config = dict(
    d_mlp=640,
    positions='rope',
    init_std_down=0.0624,
    steps=3689,
)
Each number is 200 + 20 x the weight over its row's rms, rounded and kept within 0 to 999. Layers, rows and columns count from 0. The size before them is the row's rms in percent of the matrix's.

# layer 13 MLP down, 160x640, rms 0.0623, rows 85-159, columns 240-319
096,201,198,177,212,225,198,158,230,226,199,194,189,178,256,152,202,208,177,188,185,223,220,207,196,176,198,215,199,174,216,209,220,193,220,224,206,233,206,201,190,181,176,190,190,246,177,215,218,209,202,216,222,227,180,202,215,208,209,204,172,196,185,188,199,189,187,199,174,184,188,194,199,219,220,210,179,187,167,173,194
095,187,210,201,206,194,216,250,204,207,190,161,201,188,205,218,191,189,199,223,222,233,207,203,182,200,188,208,194,206,192,190,220,215,207,217,203,192,191,207,195,187,193,181,217,183,205,229,228,186,215,218,214,235,159,198,177,256,216,228,198,197,188,231,201,161,196,179,208,186,174,220,235,217,198,176,175,214,221,150,215
100,180,205,181,190,256,218,168,227,204,201,167,194,196,198,190,191,229,209,177,208,216,189,185,213,205,191,238,193,173,197,223,210,166,149,218,213,212,179,200,218,220,215,205,193,222,215,215,228,183,214,182,222,226,182,216,180,198,232,170,206,191,206,241,227,205,194,253,217,197,191,218,252,193,212,207,199,182,208,185,201
099,183,191,192,190,151,186,188,190,209,152,196,194,193,249,182,215,223,210,196,198,183,229,175,247,204,212,183,239,199,211,193,178,212,179,210,226,193,189,197,159,186,175,190,196,196,174,150,195,196,171,189,209,185,170,189,219,192,228,179,151,200,209,201,163,189,188,176,188,206,200,200,180,206,213,183,231,216,172,187,201
096,224,190,227,176,165,231,216,218,213,205,212,186,187,194,205,197,213,183,211,164,194,198,212,207,195,183,190,183,209,207,202,171,202,176,195,215,258,222,193,203,179,192,168,186,206,189,205,211,216,203,193,191,204,206,199,187,198,185,205,181,192,221,221,218,166,209,194,183,215,194,210,187,194,231,191,184,213,213,177,196
098,182,195,207,171,214,216,195,197,200,188,224,205,210,201,207,185,190,173,215,199,166,194,211,200,176,234,239,211,214,172,172,217,172,189,193,197,208,223,209,233,210,196,186,174,199,239,199,176,182,183,170,175,178,191,163,213,197,192,218,167,181,221,219,254,189,192,228,186,202,191,204,186,217,202,197,154,199,216,190,171
095,193,195,230,208,178,232,236,192,179,210,234,213,214,211,199,243,173,185,199,185,159,160,209,215,199,207,178,217,223,194,184,189,199,239,181,199,252,186,201,203,193,183,213,199,200,167,218,190,175,193,175,215,198,185,209,217,213,255,222,218,202,202,181,208,213,203,181,165,212,207,224,192,170,187,174,182,193,224,205,173
089,212,198,207,199,171,201,212,201,187,217,181,230,215,192,217,180,218,196,187,176,136,204,163,230,265,242,159,183,172,215,176,175,213,209,162,206,199,202,215,183,249,172,212,186,203,167,194,142,205,204,184,161,195,218,212,199,203,181,192,183,229,180,195,176,201,209,185,193,218,215,190,209,186,188,217,189,211,197,208,191
103,206,200,198,209,188,195,204,229,195,192,175,174,197,189,196,188,161,160,232,200,230,169,194,186,182,210,212,236,224,202,200,219,219,191,197,180,214,209,178,196,195,181,226,205,193,197,226,186,185,233,201,181,189,204,211,206,208,169,152,242,210,183,221,205,215,178,179,196,211,226,208,194,223,201,242,208,238,240,179,212
104,230,176,216,205,197,231,194,158,194,222,198,200,197,206,215,215,194,205,177,221,220,205,203,195,201,193,150,196,178,210,232,195,200,176,206,187,194,162,210,200,184,187,197,202,213,173,188,198,162,197,192,207,183,230,226,191,195,202,182,198,178,219,217,194,181,229,175,148,194,183,184,193,215,204,206,195,182,222,200,192
098,181,173,204,179,195,240,174,197,211,189,188,187,202,189,204,201,200,224,233,193,207,195,185,204,191,226,194,211,224,167,166,196,204,211,201,227,199,246,171,195,224,215,162,179,172,222,189,220,199,160,198,202,191,221,243,192,227,195,186,203,169,207,207,185,196,196,179,167,192,206,186,225,221,173,175,193,170,202,241,200
098,158,197,175,204,211,225,184,203,183,196,187,197,205,196,226,213,224,176,209,223,227,187,201,177,212,201,183,216,164,209,222,222,183,206,176,191,184,186,194,201,185,204,165,195,228,177,170,228,207,199,197,210,208,153,185,216,209,186,187,205,178,224,201,172,183,206,185,202,199,198,186,179,217,218,274,187,203,223,213,211
101,167,225,232,191,186,211,188,212,230,197,172,212,192,208,170,162,205,184,199,254,198,204,195,215,246,193,191,176,196,190,238,204,214,170,200,175,186,209,234,177,219,176,209,220,215,228,231,182,212,170,239,221,181,207,200,203,182,176,185,210,163,247,213,192,202,187,230,188,213,212,223,218,181,217,165,175,214,192,176,227
102,169,176,185,177,199,196,211,183,203,220,209,213,216,190,177,194,249,216,201,222,176,203,195,209,187,226,211,195,231,187,201,195,188,169,201,196,199,215,238,210,210,230,182,206,174,214,230,186,216,203,215,233,199,210,204,200,206,232,205,198,199,214,195,174,205,160,176,194,173,177,190,232,181,180,230,195,169,165,231,231
104,209,219,212,191,189,155,212,190,194,226,197,159,182,160,232,174,196,199,249,219,203,187,192,216,223,205,162,179,233,186,181,196,214,175,182,174,189,203,200,189,199,217,170,177,212,225,193,199,184,226,216,226,194,210,185,221,186,229,219,172,213,223,173,174,221,183,174,170,254,180,209,176,209,222,215,205,186,196,179,217
099,172,214,170,199,203,208,217,215,254,199,230,192,194,198,207,250,184,182,193,180,203,164,191,178,206,190,218,222,154,197,222,159,187,172,184,194,185,203,207,237,208,193,185,195,188,189,203,199,172,218,229,177,209,186,180,222,215,198,189,187,224,189,178,199,211,189,185,175,175,191,196,179,178,197,191,166,181,225,174,179
104,204,220,201,228,218,206,225,201,201,215,196,231,212,190,204,211,209,182,242,168,198,174,206,220,232,248,199,197,184,186,204,203,191,232,176,191,171,216,213,251,218,177,185,199,230,228,240,234,215,202,227,182,180,209,206,219,206,207,214,189,201,215,204,202,214,202,203,195,195,226,196,213,212,160,205,221,172,210,170,201
099,198,219,212,209,197,185,201,219,177,199,233,204,177,224,229,222,191,204,226,184,180,215,168,233,194,211,177,221,177,212,208,183,196,156,216,246,218,196,194,228,200,202,220,238,174,201,199,197,163,193,195,212,175,163,147,194,204,169,209,174,228,200,202,188,207,212,166,218,204,203,214,202,202,185,213,179,194,184,193,234
100,189,198,220,200,176,169,202,205,220,227,203,202,186,234,222,186,224,211,200,218,253,197,186,179,211,182,187,202,190,191,199,216,198,205,201,207,189,219,191,225,197,183,264,215,222,178,217,177,239,201,210,181,178,169,190,206,198,216,226,204,205,203,223,230,175,209,234,191,190,187,182,218,206,170,223,213,186,190,255,169
098,213,209,184,207,208,168,193,205,179,196,210,186,206,193,179,230,203,209,235,188,219,169,201,215,221,206,167,193,185,222,209,232,164,225,184,186,213,211,231,227,194,197,206,233,224,187,201,233,198,200,230,197,218,194,176,170,202,190,234,236,201,192,179,197,226,201,231,220,174,220,211,209,179,204,226,155,194,178,213,228
108,205,212,194,187,171,189,202,194,194,182,163,202,207,197,229,234,217,145,207,205,201,203,197,209,183,181,195,184,196,185,209,206,183,228,221,160,195,196,187,198,188,198,192,194,190,215,225,205,181,201,208,217,234,201,210,211,169,214,217,230,203,213,212,209,174,176,176,189,172,218,205,215,202,198,213,209,182,217,185,221
105,215,184,224,179,191,241,221,189,194,183,192,198,199,161,144,212,175,174,215,185,209,174,193,222,213,219,182,224,231,199,151,211,210,197,176,226,186,213,181,192,190,198,205,195,189,230,207,201,178,207,187,192,225,226,176,196,200,245,208,208,213,226,193,231,225,209,192,206,230,190,218,218,224,187,216,195,248,201,210,186
104,193,213,217,197,169,192,227,204,191,178,214,171,227,219,188,228,207,203,169,192,193,176,218,201,188,215,214,152,210,198,164,212,205,203,213,208,248,245,200,187,170,206,221,209,206,219,201,240,229,200,222,221,198,202,208,237,216,182,206,182,186,212,201,213,224,213,222,186,213,230,173,189,202,200,219,171,200,214,174,194
100,224,197,200,181,184,185,221,185,210,206,190,181,200,175,212,211,147,211,206,176,217,214,195,184,170,204,188,232,212,175,190,177,208,199,220,221,179,209,170,192,213,190,152,191,182,236,216,188,200,169,204,154,214,220,214,201,227,192,212,204,198,174,218,208,182,225,169,164,216,208,210,230,228,216,221,191,214,184,212,184
104,204,186,201,207,222,208,223,210,157,173,211,199,143,191,189,207,199,193,162,204,190,243,210,232,220,205,189,214,193,198,204,182,189,178,204,165,207,171,165,194,231,230,207,200,232,150,219,222,183,203,220,180,203,201,220,191,197,256,194,198,202,219,210,197,209,198,186,181,199,215,242,193,186,190,241,181,200,170,187,219
096,138,222,201,214,211,211,162,174,205,159,227,188,190,194,211,200,206,196,171,219,190,174,213,191,203,185,206,188,196,189,171,165,196,188,205,186,199,190,159,170,168,199,219,213,195,199,223,175,221,193,203,205,202,195,203,181,224,238,198,185,230,245,183,218,222,209,192,213,205,189,191,152,186,174,160,179,226,181,183,221
099,195,140,185,197,196,238,186,188,195,177,166,216,216,204,214,216,171,178,217,192,167,225,150,174,188,209,158,202,177,205,196,205,176,200,208,185,220,225,179,208,199,177,182,216,206,162,202,200,195,178,187,201,204,183,187,207,171,191,176,202,202,184,193,188,174,214,204,168,159,193,214,217,217,213,166,206,194,204,196,201
091,208,207,199,231,197,172,219,212,184,168,194,219,207,236,229,185,233,211,228,209,177,233,177,214,237,217,194,208,206,196,217,192,181,184,192,216,218,211,215,196,219,191,184,207,190,223,252,200,197,236,176,206,209,175,213,191,178,188,195,186,192,176,203,182,196,195,209,224,204,194,225,222,218,223,225,182,215,201,201,223
096,190,209,198,226,227,198,213,193,204,215,200,197,240,234,206,227,188,195,215,180,216,180,204,204,215,192,214,190,205,207,142,264,194,195,232,206,168,182,257,209,214,223,160,185,214,239,190,179,206,187,207,210,224,243,194,206,229,220,218,190,172,198,208,220,197,195,168,203,237,188,208,206,218,188,224,233,225,223,205,225
096,205,213,186,222,210,193,179,193,189,188,193,174,210,190,207,197,181,203,186,193,226,215,176,172,199,172,216,178,197,206,194,211,207,199,204,180,206,218,218,195,202,163,193,192,183,217,191,201,206,223,175,214,210,246,220,194,172,198,197,236,191,185,192,222,199,209,224,181,180,227,200,203,230,195,178,203,193,192,183,199
099,181,203,166,236,220,188,203,179,228,209,199,214,172,203,190,197,178,217,195,188,197,197,217,189,233,199,216,201,196,176,238,182,203,198,189,216,181,173,220,176,222,178,199,204,196,171,217,204,215,198,213,200,216,210,187,205,220,217,202,222,178,184,200,203,181,194,194,191,189,152,197,198,184,158,180,233,182,194,199,207
097,219,209,189,188,198,183,239,204,203,213,173,168,168,189,173,185,173,212,244,186,235,200,213,183,193,236,182,230,185,209,184,253,208,224,194,152,179,212,205,224,210,220,211,226,178,179,175,174,179,214,159,147,202,209,178,201,201,214,201,198,189,224,223,203,192,196,177,198,209,227,195,184,211,197,198,210,189,212,175,156
099,206,182,216,198,217,189,197,165,167,158,190,206,159,201,200,170,215,212,198,168,209,169,180,196,196,170,216,205,221,176,189,217,214,182,177,189,186,207,205,177,214,190,186,202,209,214,152,188,196,196,179,207,179,249,186,183,187,215,217,197,194,196,190,164,209,200,200,208,192,192,206,188,206,164,217,210,188,221,182,202
102,192,194,217,238,206,174,207,243,214,171,236,220,227,224,166,200,243,232,203,207,178,149,202,204,232,183,187,195,187,197,191,188,214,184,175,196,238,198,221,212,226,187,217,219,210,165,214,218,184,181,207,206,187,232,197,199,154,202,224,224,162,157,227,176,212,249,210,168,185,167,173,184,194,177,173,220,201,208,207,191
099,209,160,212,226,204,232,234,185,188,228,198,149,201,216,178,179,176,171,227,193,187,238,202,163,194,210,234,183,205,205,174,198,189,195,173,215,205,217,189,215,163,220,197,218,196,174,190,150,198,226,190,154,200,207,173,235,227,211,213,200,222,220,190,205,208,185,206,198,206,192,206,178,209,204,217,234,201,215,175,192
099,203,227,204,202,228,210,244,181,225,195,189,189,183,215,182,174,186,168,206,174,208,200,200,225,213,196,166,207,230,200,201,198,198,185,201,222,184,199,223,151,191,186,222,198,223,207,201,251,199,178,171,213,197,145,219,198,223,202,204,203,214,192,180,204,202,210,203,195,175,171,203,190,206,182,179,214,188,181,220,172
099,173,181,163,201,173,201,202,153,193,195,204,208,207,200,192,200,150,184,212,169,222,202,223,175,182,176,230,202,205,187,209,165,189,157,223,195,213,185,149,212,176,211,183,222,197,140,177,179,199,187,144,187,195,215,185,165,211,212,216,213,204,147,199,186,205,217,210,181,175,194,173,189,203,205,199,190,177,153,186,191
100,207,157,211,195,227,234,237,171,191,201,203,194,204,194,172,191,199,212,196,175,158,208,201,209,200,209,183,216,185,194,202,196,186,184,198,199,199,171,224,211,189,218,232,209,207,196,223,214,177,191,205,220,226,189,175,202,194,213,185,205,203,184,212,174,227,234,198,190,195,212,179,228,223,213,211,237,185,195,191,216
100,170,195,224,193,212,164,227,210,219,226,205,201,191,219,190,203,186,202,185,189,206,197,233,192,195,207,202,230,199,228,202,223,238,174,185,234,217,210,200,195,204,237,171,203,194,185,234,214,189,238,206,193,178,169,182,193,206,164,201,182,163,196,204,200,227,215,223,197,218,219,209,216,201,221,177,218,206,193,203,185
096,222,218,210,182,227,224,215,184,201,218,170,173,189,192,191,242,205,200,209,188,209,191,224,152,204,156,148,207,190,160,168,197,204,158,216,233,208,211,199,184,188,206,194,195,206,163,186,216,182,191,188,196,215,174,200,223,218,203,185,201,205,184,217,209,178,203,210,194,211,227,172,199,194,207,193,232,200,225,199,184
097,180,239,196,191,188,190,203,198,179,198,195,189,194,190,212,229,178,182,210,234,198,197,186,232,207,208,183,186,168,232,197,223,208,221,170,234,204,197,189,201,196,210,203,218,188,206,209,164,181,224,202,190,215,195,183,215,216,243,179,191,221,173,225,181,176,188,225,212,179,198,221,223,196,190,181,186,200,171,167,213
097,197,182,179,180,152,193,214,217,202,207,214,201,234,175,138,202,234,238,205,207,194,197,171,173,196,213,193,192,219,185,192,221,221,191,189,165,206,202,216,226,225,181,233,222,207,174,192,216,187,210,232,197,180,215,236,212,205,206,189,220,205,242,203,233,235,215,179,202,192,200,212,196,198,183,205,230,203,195,219,224
099,239,182,218,221,191,205,207,164,181,196,187,199,191,213,241,237,221,223,192,204,179,233,189,265,203,197,193,223,214,243,180,205,232,187,208,234,194,210,203,193,240,190,224,206,231,178,177,169,183,220,196,202,206,170,211,198,193,159,212,197,228,194,205,230,186,178,233,204,184,210,208,248,171,184,198,207,225,205,213,204
098,199,220,202,216,210,203,229,205,188,196,220,195,272,183,209,215,213,219,212,198,197,194,196,185,208,203,226,231,212,226,203,221,217,212,189,213,174,221,180,196,204,214,197,193,201,210,196,168,210,198,188,200,182,170,187,219,198,253,202,206,188,178,208,194,244,179,214,208,216,183,238,200,183,237,205,185,191,207,207,231
103,214,193,203,172,190,210,189,214,210,183,202,176,188,227,143,172,192,168,178,188,181,227,193,219,171,182,224,242,195,179,185,206,224,202,189,165,195,222,198,174,195,207,195,219,189,207,208,203,205,198,174,215,207,209,188,187,208,214,191,193,202,189,186,220,249,195,213,195,193,206,166,197,209,227,167,197,183,193,135,217
101,215,196,198,251,210,206,217,210,208,173,198,198,209,242,176,206,161,218,206,200,199,214,189,230,202,178,170,211,199,169,222,206,188,152,198,235,194,170,202,214,222,227,178,191,191,189,180,216,173,223,199,214,174,234,211,187,169,186,174,236,236,228,192,166,183,206,220,213,214,197,211,185,195,204,205,203,199,201,206,221
098,163,228,203,203,210,198,199,192,200,240,228,191,206,150,224,220,212,196,200,231,191,171,177,204,228,215,219,181,162,182,165,188,201,197,211,209,217,175,189,226,190,192,206,197,218,215,204,164,214,195,196,209,184,231,227,199,218,202,179,160,196,218,168,201,216,196,220,204,214,187,224,170,191,199,220,201,210,242,201,218
104,198,217,234,190,251,198,210,210,210,204,178,183,258,214,242,203,259,179,198,212,201,230,204,176,220,183,223,215,197,225,206,222,215,187,205,175,188,214,183,228,200,231,206,204,209,236,226,188,191,188,214,191,189,199,216,211,205,227,201,219,198,176,195,209,230,185,227,204,203,157,187,209,168,195,204,167,209,228,225,186
098,201,221,195,236,233,199,193,187,166,180,200,238,199,221,226,244,192,142,206,182,200,200,191,229,207,182,229,210,171,218,185,147,191,191,201,217,214,207,215,192,209,204,233,218,180,167,195,178,170,208,167,207,165,190,199,186,179,192,218,209,190,187,231,179,193,211,184,208,191,222,194,220,175,206,185,199,168,245,205,188
103,179,195,230,196,222,212,216,224,203,232,184,183,217,188,210,215,139,196,224,211,214,203,202,150,201,175,216,207,151,210,170,240,224,226,192,173,230,189,182,212,229,178,192,212,191,167,194,207,172,207,211,189,170,187,202,215,206,234,194,208,215,201,232,199,174,193,210,207,196,194,194,223,210,213,195,191,176,237,170,196
095,214,169,178,205,215,231,194,222,201,181,203,211,221,193,202,164,201,193,220,202,214,136,185,219,191,199,179,206,195,164,224,211,226,194,197,180,208,206,240,182,190,162,175,180,215,208,176,219,195,203,199,217,184,174,217,188,197,200,217,187,204,204,198,233,186,210,176,186,194,206,179,204,236,223,223,179,195,186,228,213
100,208,170,187,157,199,214,185,227,207,199,215,168,193,181,219,191,246,224,194,222,220,198,219,154,184,184,200,211,197,186,210,205,212,156,207,212,214,176,181,222,182,189,195,176,172,207,202,219,214,198,168,194,195,184,211,188,196,212,217,234,240,208,168,227,272,200,190,215,202,207,234,235,171,194,190,190,224,211,195,201
095,185,186,217,172,190,211,194,176,196,213,212,205,219,209,239,208,201,244,165,186,226,201,171,161,166,197,189,219,191,195,226,191,224,209,191,200,220,203,194,233,194,191,207,180,181,199,215,167,163,216,187,185,226,208,217,231,177,192,167,225,199,194,216,197,210,206,209,176,198,198,222,178,232,195,226,209,234,219,212,229
102,232,206,197,199,209,198,160,167,209,219,217,200,193,225,183,194,174,251,205,193,226,193,168,197,210,180,223,177,213,206,200,131,189,207,224,231,174,202,192,168,216,189,186,217,196,240,225,208,213,227,247,200,195,217,130,172,221,184,212,206,172,222,204,190,185,186,209,199,238,204,211,203,187,179,185,194,209,197,213,227
099,167,200,222,180,159,238,167,240,183,229,218,195,172,174,239,214,174,204,193,189,198,174,187,206,223,212,188,159,201,186,204,202,214,216,188,178,197,197,204,197,222,186,205,182,231,205,178,206,183,200,189,199,210,191,187,203,209,250,190,197,191,177,194,214,215,186,188,194,175,190,180,200,206,215,198,198,197,198,167,208
099,184,191,210,186,223,204,238,185,171,167,213,190,190,200,233,185,191,160,191,190,187,211,223,229,210,200,195,183,208,173,186,222,203,199,199,206,212,191,239,201,188,200,259,198,194,225,223,252,192,189,156,198,205,167,186,193,175,173,212,198,219,165,213,192,215,214,184,230,215,192,205,212,195,241,240,194,180,194,208,212
109,192,206,171,202,183,211,199,171,226,194,221,220,179,203,214,173,189,211,173,185,186,222,175,169,212,213,181,230,197,193,184,226,177,216,192,189,232,214,251,201,184,174,205,222,231,233,194,191,212,194,240,222,209,171,168,215,204,178,212,196,193,166,208,184,180,197,191,194,187,191,209,211,204,202,200,195,189,178,189,180
099,215,171,193,171,229,217,181,184,194,208,178,193,195,160,172,175,181,225,234,223,162,195,197,223,220,189,199,170,189,219,204,231,223,219,212,192,171,163,196,183,192,199,197,193,213,197,173,207,198,205,195,202,215,201,201,202,197,203,207,206,214,189,185,223,179,221,194,210,197,226,207,181,218,217,217,211,203,207,217,204
095,180,196,214,191,197,226,177,224,210,157,190,196,204,165,230,187,196,217,191,191,189,185,195,199,199,216,234,204,181,199,202,192,208,182,189,229,223,179,185,231,177,145,220,232,191,178,237,188,191,190,214,161,207,170,183,195,186,209,204,187,181,178,201,203,204,195,170,172,202,176,200,176,215,174,201,221,177,221,217,207
097,169,218,155,225,221,189,199,193,220,223,225,183,181,206,228,185,201,203,207,202,185,217,196,218,222,210,180,219,212,219,214,195,170,162,176,211,193,192,200,209,177,193,233,212,206,216,228,221,202,234,260,228,209,206,184,203,179,230,212,183,212,220,180,222,192,212,210,198,201,211,183,194,204,218,186,226,186,198,210,196
103,197,191,201,212,210,211,185,195,183,175,194,211,212,217,197,181,203,196,177,190,199,191,222,186,198,162,192,193,169,181,185,195,195,185,173,194,181,202,188,167,155,182,246,214,204,202,198,177,187,182,236,147,195,212,210,185,200,182,180,223,199,208,191,204,185,162,220,199,225,174,175,191,199,184,196,216,190,168,195,218
103,181,173,216,174,216,194,204,236,199,240,207,146,249,193,215,194,210,208,178,188,198,178,192,197,197,218,206,187,232,245,156,191,187,225,212,216,204,198,185,198,188,199,225,192,227,206,203,210,230,204,195,210,193,178,220,193,208,183,188,188,202,191,161,214,245,213,224,201,190,198,207,203,186,193,240,205,193,236,220,214
105,199,180,194,198,195,195,216,225,208,181,193,180,196,222,203,228,171,162,170,189,191,217,207,192,209,179,203,200,220,190,161,182,147,195,183,202,173,230,223,217,199,203,185,189,242,196,232,197,184,175,185,210,225,202,201,192,226,221,207,181,201,185,194,253,189,218,197,194,174,226,195,207,232,239,195,171,207,225,200,219
092,180,205,230,211,203,194,190,206,190,223,194,241,199,186,184,193,195,232,177,201,222,203,188,196,228,201,181,157,190,155,218,162,218,208,232,225,197,187,201,184,186,207,175,214,218,186,172,241,209,172,227,199,182,188,197,197,214,182,217,197,180,222,197,193,213,178,171,214,160,168,196,185,199,198,171,228,193,194,204,175
097,219,217,217,208,196,199,198,189,214,209,204,204,181,197,231,220,200,196,187,190,208,203,194,225,199,178,208,137,191,221,176,176,163,201,178,189,188,181,174,169,218,210,182,227,200,208,178,187,193,174,200,197,152,196,200,227,148,177,211,227,227,212,222,197,187,203,176,190,221,176,210,221,187,177,235,223,214,193,195,185
099,199,200,208,173,202,216,183,171,196,207,214,192,228,204,178,170,233,221,189,211,184,179,196,189,249,233,233,195,228,216,201,237,230,216,186,201,204,224,200,223,214,224,177,203,189,201,181,200,189,189,220,219,208,232,211,199,177,226,172,207,174,202,199,198,234,203,228,178,181,203,198,174,192,192,215,188,220,206,188,209
102,186,201,191,200,208,220,220,226,204,191,221,219,214,206,158,177,200,173,189,217,201,198,171,184,197,219,208,196,201,231,188,225,216,158,221,178,173,203,196,190,228,198,247,193,214,210,262,201,194,209,217,200,222,217,191,184,202,136,174,213,201,219,203,204,219,183,198,207,214,205,194,190,205,198,209,222,164,176,195,189
095,161,195,169,181,146,212,234,187,219,197,207,206,176,185,231,217,215,215,195,201,214,191,172,189,192,230,179,154,199,204,187,203,217,212,183,211,191,199,208,204,205,240,183,192,220,210,209,203,214,208,199,242,201,195,175,219,214,188,209,220,175,212,195,189,204,186,212,213,158,212,202,194,206,199,199,178,171,200,180,225
094,185,209,238,143,222,215,220,184,219,229,209,214,223,270,175,211,194,203,204,191,203,198,175,198,179,188,179,194,189,203,217,213,201,191,201,211,190,224,186,189,207,197,201,178,167,169,229,188,211,232,175,200,203,193,213,254,212,218,215,205,172,162,171,207,215,209,208,201,214,188,181,195,206,238,196,219,221,193,223,240
104,189,231,221,210,226,178,209,195,184,208,198,226,213,195,214,194,186,204,183,218,210,189,188,191,256,227,158,203,206,214,183,226,199,226,192,189,174,224,199,170,219,203,241,182,181,232,249,218,233,189,168,217,202,183,223,187,200,227,205,219,224,198,196,216,207,184,177,198,214,201,223,212,207,169,210,215,194,199,200,225
094,193,203,202,184,221,204,155,171,223,203,160,227,224,213,175,198,195,161,224,218,207,193,208,216,210,213,192,241,192,207,223,189,191,190,180,223,181,206,209,226,181,185,237,219,204,189,165,190,206,220,189,222,184,181,237,190,216,177,223,219,225,242,210,224,173,179,198,207,199,196,202,182,191,186,195,228,208,209,201,202
103,216,216,188,194,195,192,189,226,193,256,188,215,206,219,190,186,228,252,199,201,206,194,212,195,195,211,195,228,217,225,202,208,191,184,188,197,183,208,159,188,176,189,205,213,214,171,230,218,206,180,192,222,194,211,187,171,197,178,202,190,225,200,199,222,205,173,161,173,191,210,225,187,214,146,144,217,183,206,194,196
100,207,221,183,212,197,215,181,179,208,236,216,186,125,163,160,198,190,203,222,166,194,195,221,231,249,222,186,219,222,219,207,193,220,178,208,190,175,170,204,153,215,211,180,207,175,185,223,198,189,224,233,237,208,180,199,203,197,251,214,193,197,166,184,182,200,234,186,192,175,222,177,198,191,209,197,208,197,198,172,190
098,209,190,164,190,224,202,209,196,185,193,210,155,185,208,190,249,230,190,224,200,199,195,219,195,200,170,147,199,224,187,209,204,203,211,198,191,209,192,205,209,219,214,189,253,201,180,173,188,199,210,209,207,201,194,204,237,199,219,217,245,169,214,212,185,211,189,179,169,216,208,195,181,180,193,199,187,189,176,228,212
095,195,182,216,196,205,168,217,230,195,190,213,178,203,184,144,212,182,199,192,207,212,195,211,183,194,200,220,189,166,187,196,216,194,173,189,193,214,206,182,246,211,224,179,229,162,223,233,192,187,202,238,234,202,264,185,219,205,190,176,201,188,204,191,232,217,201,240,213,208,187,174,225,210,245,173,232,233,196,207,226